From a checkpoint of a small transformer trained on Wikipedia: width 320.
Each number is 128 + 24 x the weight over its row's rms, rounded and kept within 0 to 255. Layers, rows and columns count from 0. Numbers have three digits each. The size before them is the row's rms in percent of the matrix's.

# layer 9 MLP gate, 640x320, rms 0.0806, rows 285-311, columns 0-79
101:091121115138138123120132079165146127153133133163078105165122161098142099093119133160066176140165075107100112134123094084122116157147095125118118070127167110146132149131118136154150107107130124156129132127106137179150093083175144109142141122
094:105150097156151147120139146119143191105145123093112142072072078134149125143134126129121150098131125125117134138141135141118108147095159139103166116097108151139133129139116119133129130112146118144140095098147136140168132150156170128124108095
097:116133109111123120118081105144122097142116128128068144126133117152083155162114121129158071109101185141123113142150139119141113115121145111140102132083114117120117111103126114113097120054176134157127089142126124113120143103153116142117172168
102:092114139161143141159124153136150138143135142112095133123127107160126126115108120152155119104128170107135090121132144116113082137111123152209103134119113123150139115118140092103166153139134098108149116118107112116105113118089159108200146167
098:118106080139125144166123159158130139182109153123149137110163145121116139140111157125086128118180120101125167092122122075101137134139091109176135147139148180123155153141103140127153115098135134144114109092145168136120094129105167090182116118
099:082131085162103113144146119131113167117167198100136148127109106085152129141112102114113145152155096071105138150162175089169104120131142091100113119105141131129136141146120119100148144168129121146128100145142130144133105125120148112113115117
100:124149126113118107157120155118092096165126133084134171120115131103096127167116145131119119214134137129136129133139129100140139110143164150116142107143094163149127094135113136129160126148067117189144133142123110149117136153125103154091125143
096:124106138122111129124129144141119156148134133134096117110129101175118163122109136125184066126165148142155150088147131120152098143164128152125091171132114139093079190111150130089112138143117139157131094144123124117122168116111111104144140145
103:106141129093155113163067141143179153168149079134162161137134122113136106167119147105131121192126161121146123120102101124105138073083133143100138092136093138133147131120136143110163127093116174119102117172120144132140116124134144122133143165
107:124176113162169138126131133170149176093156169128140141167128109141121112097137153093133114151104089118115126102154103109137107133175123126149156105110148090112138086117117112091160113132130129125148120096117106115122149099144132164140092141
096:130148095090120147117162164127153133135092124112144102124159099126126132106117140072108109127178114153120116165163150106187111108132155125103114142104147123130086125104082110127134120147106096139145106130092116109116134137141126108182120139
112:113141107102134116138092157114093140134140078137131105108135133129119094140123097129147142095110128151112133144104104151109121093118114112139140139114088170163162067077112146118147137133151114133114138121083107148141137161132123099168136134
107:105164118087080130140082124122167108101126164135136137116141112125137099152126119129157125108164063130143112190120136129152173133119119138129165149114107075138148089110129172109097138130115147153127158080094110134127152112132104150116130118
103:166136155128124131147097125156135106131144116129134128101110112108109114112067122061120119139133130130124110104174084127140097113137118108114123153113145106142133103091135144145115123165114091128149145099100172127125117129129093172165113166
088:136120134101126136109148122150109155122136134119122078130131151125188098121151111132104163142122059143112087111106100134115142114118172107143127112137134125121132123198100155095129177142120161101156082114100125099115128106104143130099163121
103:113133119150129133151091118136121154184148127085099145140124119120130151138127118106115134168098130092167173143120078164118123126148104130095108165109108150133138141107104104139165107096113108149122147146119135126123100083089184114177133140
096:135133087133127113172132131136132147168132130116142113140139116130163150127110105160113122178075133123118162117137117087152099138104141149160095139153096126104142179134137153093153090166128175156151170088084145108129161108144141116167128153
091:141129134102114146117129098090122114141168150143120130116187151147159138105138122159141081124091152132168120126120096081134170159146088153157144134129123150131120107117105145076157092123116147146151101193143124111108159121167178120137106138
099:142157078132152078183111083151151158124128105085103113136122167150095123179170176108098144116180110169184139154113151131097130110118163115120147137150104114138128138123149095127137102155118075113135169124146140135143140113130105115121129116
096:113139138089133136133142097146130123124124110152175128147068111139126169128147146132087074138140133154110138127122156112086119129120148100126133137118148121100137169146114094132143112112139101134125128120096130148148093100127140138142099101
105:126079110162094124172137121148129111125110140157104140112131111138111159093115152080104106156161165147148128118116139160099134144119136102157144099115129124127087118071097070105120132102134162150149111125091146132115131090104158116152112115
102:091116107141126147169129150140146138126151083145128108115111166192104152109135090138088088138130178126109119133109109138129099107178112148087115109143119091137124116109150107132111117148115142119160099117108162097128084114125110196135151171
094:131191149122143155175124088152158129133172123137139120121106156081135113144110125115158144104142101147150106147106130114110153115132118164141091121118144121153149088143084136103110140058114120114203146097142148138102146129144148140136126132
103:139131098187097177156129152184112125122113107151122112113153132081119124128131186111157106164145116129104106177130160132125093149177122104133151159140103109148150121138102111145111096115154146108160107159141101130113135125135133108146175152
102:154117151118114120148108132159165238194107095127089094163156129166111147119112128128184128111115105126146134125142113137179111136123139140138117108128133123114141111116140110160146132119127146166137095141128110110143100150133078146135084121
109:118118177136140106134109118143132163134118132109116096105140117109109133137147152061132147144180146128151098097111125113103093107123138127147123125131145139169129118117141104131161152101080119178136153116106136132133120148095075131103133125
099:142134135166158157105119134163111128129138112145110116136123124152109161167157139119172103158127114134136111144109119110138119189151150121118101112116151120109127155112127131130138120140098091136118152144120180132125153108139126093155153169
# layer 9 MLP up, 640x320, rms 0.0833, rows 285-311, columns 0-79
099:160086116128116182142141129128153100120114120105118111173139144122085116113142146126118126139080095078151124147110109127097128124150152132155096144101122137142164163106106089137167160140149148148131141133134108087074155083113148147162109123
092:098153094120125156117136164155079129101155126120106121164115114090137134160180099101146127102123137124125117115111097130147105164121129148117096160140116119137107134131120148094098132140134143091177145133137128123107145133122150102101077101
098:130105150149137129085126093148122128120087116110163105116185109091100144191134111142145119162116146108119111130125113160098145121141139139124113150134137124099045120124149112090074094089078146151099073144107091125095152161110119161120126077
096:084071126111165135113165088158151105117148120171079134144134154101159105119133114122152163127127100087145126094156145119073084129108100139131159111116136148095125151139110107124128097178113132146165108091137098158113155118154103156149127134
098:176141106138138139108190107150158136129113104155101126106134171094146138176144141130106116084122128113146121122156142130112164131150150120100109158125140109127140086177122126115156135167083122139129128110140177151121119164148113100113135147
098:092119165105103111132189110116118129183146155137123132130130144113124144096117121156115144123105138121115128157118161115119127117118127146137108111135139105112117176085100121109107132062117116115135081167123137153096177111073096133125070144
097:111149153132130135140141145121115137148109129144181123103106124167144116109121145155155137152138116137146143126148176169161122115111130151126135178134155120104122123098157131155162116178130163140123133140107148134082154143110122117089088111
102:134103115159131099129133125122109125077135077112108113123159100125071130151191143101123148138115083110135114133149155096146117134129128113099135120132106112165102149188162108103103137144131116151156134174123141136081118202128170136111110164
104:106097170131137089111086148143151120071112104109158138127113160172126147165128103123103128097113128096106146110178148139114141146125105127098091154115111128156166123146155130110124126124141090129150114147136099120153135110091152169106114124
102:185138146134132100116150133103136123099140122097123139134105139139153127150145125133136093120101143124106139167141106107109112122122123148092146132113152152117164119112132059125138159119094100125170108144144118125140144128152163115133089129
095:156113148112138109134146164098134139122146152155069125193138134157164106135094166110143126084118106144138157052168100094119168115162104110132148110110137123103108127083119172121142142082146142116133132124152129104108188159121139144134176086
107:116146144123140125131136137135120143104100186122115103138155123134114152119128141149126152104156115090136129099122124139096114111168112111129133110130107127123115109125093183147115109143126105140157132098126118116155144132114119110111079102
103:110156109088099110163114139085119121148114131158156099125146131074133116153131125177114089120075116111111134126133105198138137122105163097127097143118121125119132103143148141125137151158124112136150130105144177161120129134106051117108126160
099:105152138185142097089146138132147103131114130127149130111142100149133098103152118152120150152129102131115124182133102144146185109129168123142134124131109105135139109168102085123119161049135128075111141132108106139145130093154138098175149141
094:102117131141125116124139092138133118116111141175137123102114104131087140142129125094113180135117151151115149137100107143105137115130100133147156114098092121150120132105157141126094138167113138105145147123130137132125138139144109166151068128
099:101114113140117112159135135134137114106147122143153095136147117090175158115152153088067107130160075156200131124140108116148104141128139122124157079176138170140118168158102109077149081129121132135118110139148177104126122155120111120114143108
095:098120124140103161107133125126125100129128129084143128124116177155089121141164136134123159106120110130137123126098131125131173124128087081128156132129131158136177106094154121117118144098161124114109075116149086141146071143098141099142127119
089:131146094137091126112100141129097149129141141104122167138135111143093136127146118118163108162151131100141138072113124127131151130159116135149156153112108079158122131111108157102145147121138134115124158114119113168106173116134128126145094115
104:134156142141058173129124120141147105127166099135116136085171156139105149116083111138121152103126126112108113107123120103149154154117138137118132100101161126124159093126161126098176104147143123139116130178153145120132144179140102130119115089
097:161142108113124121167107122103132113122141116121106179156104135162119109092117093112082139157117131139155131109130118117150199144141073131108140125124124149129114141167116097136157101123118120143116115123156131150134145138087163136140119132
102:128098191137187142157143129125174106136134114138111121140127118110084094112126112164068144120140140131092167147133150107169155159137115148123134116134103104138111080114170160120107174139144134104129110141126112137107118186136102132139149148
108:109147171154086142140102163141153113138159179058160114161142110105137138123132150128159132135127130155137131155149110126135097100160186129115086168101099143150123148072168119118148138102100131100137116142084126128143120127105127120142166136
093:187134143108117114142120128154134177123085129150123170137146123165092073111088109137123179140119093130090153123129127103145131105072144163084142167124107160138134138169167122110114131097129152114101100183155149109125135101139099104155170133
104:114163094123135103161121150147145134154134139107100142110134130097097155146124154170100109164158129120124144142138152149150140151083118078108119119124127126109150160108085145126087135138106157158111078097128144133148087130130164152092115139
107:150166131157127153098122117153161143137161157121067111191111098156096106112042106154155143134105128159135116106115149136109151134129114140097120127104122131176149102111120110071117141134088148156178144133153144126099104149141107152107148115
106:119088143115172121123096085099130140163137154140100121115102148133131157094102111103107158130147096133139127185094176142147096175124107152084143143113123107146133104125145138156155103135124111137111131145139119148131109136139158149121160080
099:070101108082116111157137154101145118151142132115124165100148116102140112122073114156144091087132096115172117135094134117159124111169127138136111135104140149174104127100084120140177138088133144144117118129106138171130132137081145104119106165
# layer 9 MLP down (transposed), 640x320, rms 0.0792, rows 285-311, columns 0-79
100:115103121136133107116163119122146123099110130143152102148118123109132115125099126142130143137139100101109155150102114105119160150148128181111110099119122144117128151142102135145178133131111114125134141095154093179147131123118132110113123134
092:142081105131128098150060102153119113136121110139058123154149142153121112102105142125125092129141147113138140115134128141105129124155106115153123139142125126109139165182103147066122135074128137102120099137126143072072108089145098093141127112
101:167120148154146141111138171108120135114142111143151146135097127104142143094120149079106145101136085134127121117121139114083067107126115108127086127151142135136150158181122139114142085171161168073107166118130124105116116140113122128109134197
098:138135185139096145175113114111131157144146111171139139108124118119169056109124127122076065115140110131112110127148119125124156109093123102193111137136115128136065114162135133096095157098086096170110154164098070083080126074093119151124101148
093:131147102152096079144135121101123135099153171160156116129100133156118134127133071133150116129111132114152118143136149111147152106112092132143159139101121109159117115077108137119139122167085077100146167166131115133128166132151115102171139103
101:110152127111144125158118141110099097130113110137134132133115135157161174100117163107119154136112121120110133134108151125154107123105170138133108122140137137116155092105132135137160099126143127144157127150161120174143166130094090124154117120
099:132149167138156122146156143113129135159132112158134109130113095111111087129169184144150118132137106132154116102120153104143147136134119151136111098075131126126120143122116120151119106153138144132118115115176126118118143107157145160103153146
100:114193154129140130088172134113089141113133137146116146117091133138118124116147144118136147106110130082097155162087148140133130093082129089075128103139122168131107161125166150081159120156130159141133139136137153105127133104120103138172088151
104:140120112151121092121159110106144108093124113139152106162093114140112180119129158138098131136154120134127096085190100076117113140123152130141115158114116146112124185110126143134143136117126141105142108124122111108109071117098084126125121136
087:076153151138173174073105110129143143078108138129105133147139109130132138108113129114077143134139122128119102145130126141150134121115119152110157140122147117166116131131123166139131104133154137152126129143127100060130112144176133117128113103
094:115147140113125101106130137124144133129152150149169117110095150150107139179124176110148147141135127066094109092140125168096162122141120170110127108094136150043132147141126098121175147097124150153146109152149121162119124142140092118118158140
110:121105120111098101111112127143135121126085173107134129142137114151137141177095159132139094099180149122093131102135106114144106161121108143175156166139151137122085151167145188122127118171106096079142140158111147110137112147108140113139115146
105:125131113136115119163091111116136080134120115123139163096131107159141122095158130095117132101154122148145092143106122120149147117133100130081133080109113136172146113138149123128142110129101168138112150117133139114165134086108123138133144126
101:116131085117125129168111131089157129111130140103142131123101121132160103136166164098141107120180081145128110175152111179116146167127112116161189098117162136122129178163132109130140109170112155128111125077142136138124118121142056153170127150
098:143148164129118118128154125110133119144091126123161120119088144157186139156163123160143126114117160105135145163138116130097154110118120118112116115144133138094154113130118142076112159116130149156080131090141131135130158096110148128119119125
096:139141122141169099117111154142103171110177132142152139096132115100146091134102121123115127140121145121111140127116120165065116113129143070132163162109087140076154111131140088116127097089111134110129159132101139152166116132121133085145146146
095:127141129141127136180135132132142144119123154124126093109138136105127137108148145116136134128155095114089114165119117094154120116144103170144110128130181170155100129115122141114149145121108091155106173093176110185151169124105103138140110132
089:106096122125135132167091131131129152182110120112159151130151126142202133146155128137118111161134132137121116148119117131134117144133140125120099135141116119133145130125088131168104143129117152121113112161155102056132158132147102099172128120
104:106193106180120129161141162185159162145121155086143124131134123141124117127106121159139110135118146076110091099114116140107124165144125143152109142124104118147132142110094150114099099124108112096144150141122119097159145124172082153130146087
099:132125111115167126116101149124131125169125116128108116114139161127144148146114120154082080123107148130120104101134122121112128169154129070077142141118115102119143117117132120160153118139141129091148149126116147140147088154173145124140182103
104:122126124178127099096083131106150167132163147151147115114133108109125137106116169113087111147144099134127133117132178098108120125140140151132122120104133128146102148160123083075129131129110118120122170167130148080098149121151116104126135107
107:133137169156113130128095118150148129148141160091150131112138135103073127133152147116148066139120109113098192137165134133113139095131117168131123144125176137113121151116155113125154123135176150097088143132100095123129163146148104137134165126
096:089121129152087141072106150135141066093117157075099111143097091179113143117106152096134106136159115135120119140138113110100097171146147135120140098156122121098147098101109175097082118187135111103100139163109131152121103127160137129105167128
105:093123112128108136160150148116132148088113145095195131133139113117131130092101143153119146147164061135140157151161186141122084140109104127142158148119164120115135146163134127127126135089126132103123138141173139121163183120142176130121158146
107:139147132114086123090144114124120119153161146098143122155131109132117103127115097159139127122143131134145087085117130095161139131098091149118180143124115121188133080095137123098107148113080124146167139107116105132164105117170103119112087135
106:166153137145126089112115146086145126150113142072139171122192149139171132143130139091121104120132137109143106134118133142142141104099159101129124150135110072108127150098159138127091137102187154078139125133131107174082152108132140088099184098
102:126133123122134105138107113124152101130147093097125107178111098147136121112181137117123127117155169178111135124152116140146135071148099194133089133129121089102149094127117128170146109135082094119178109112133128141140140141152128136133119104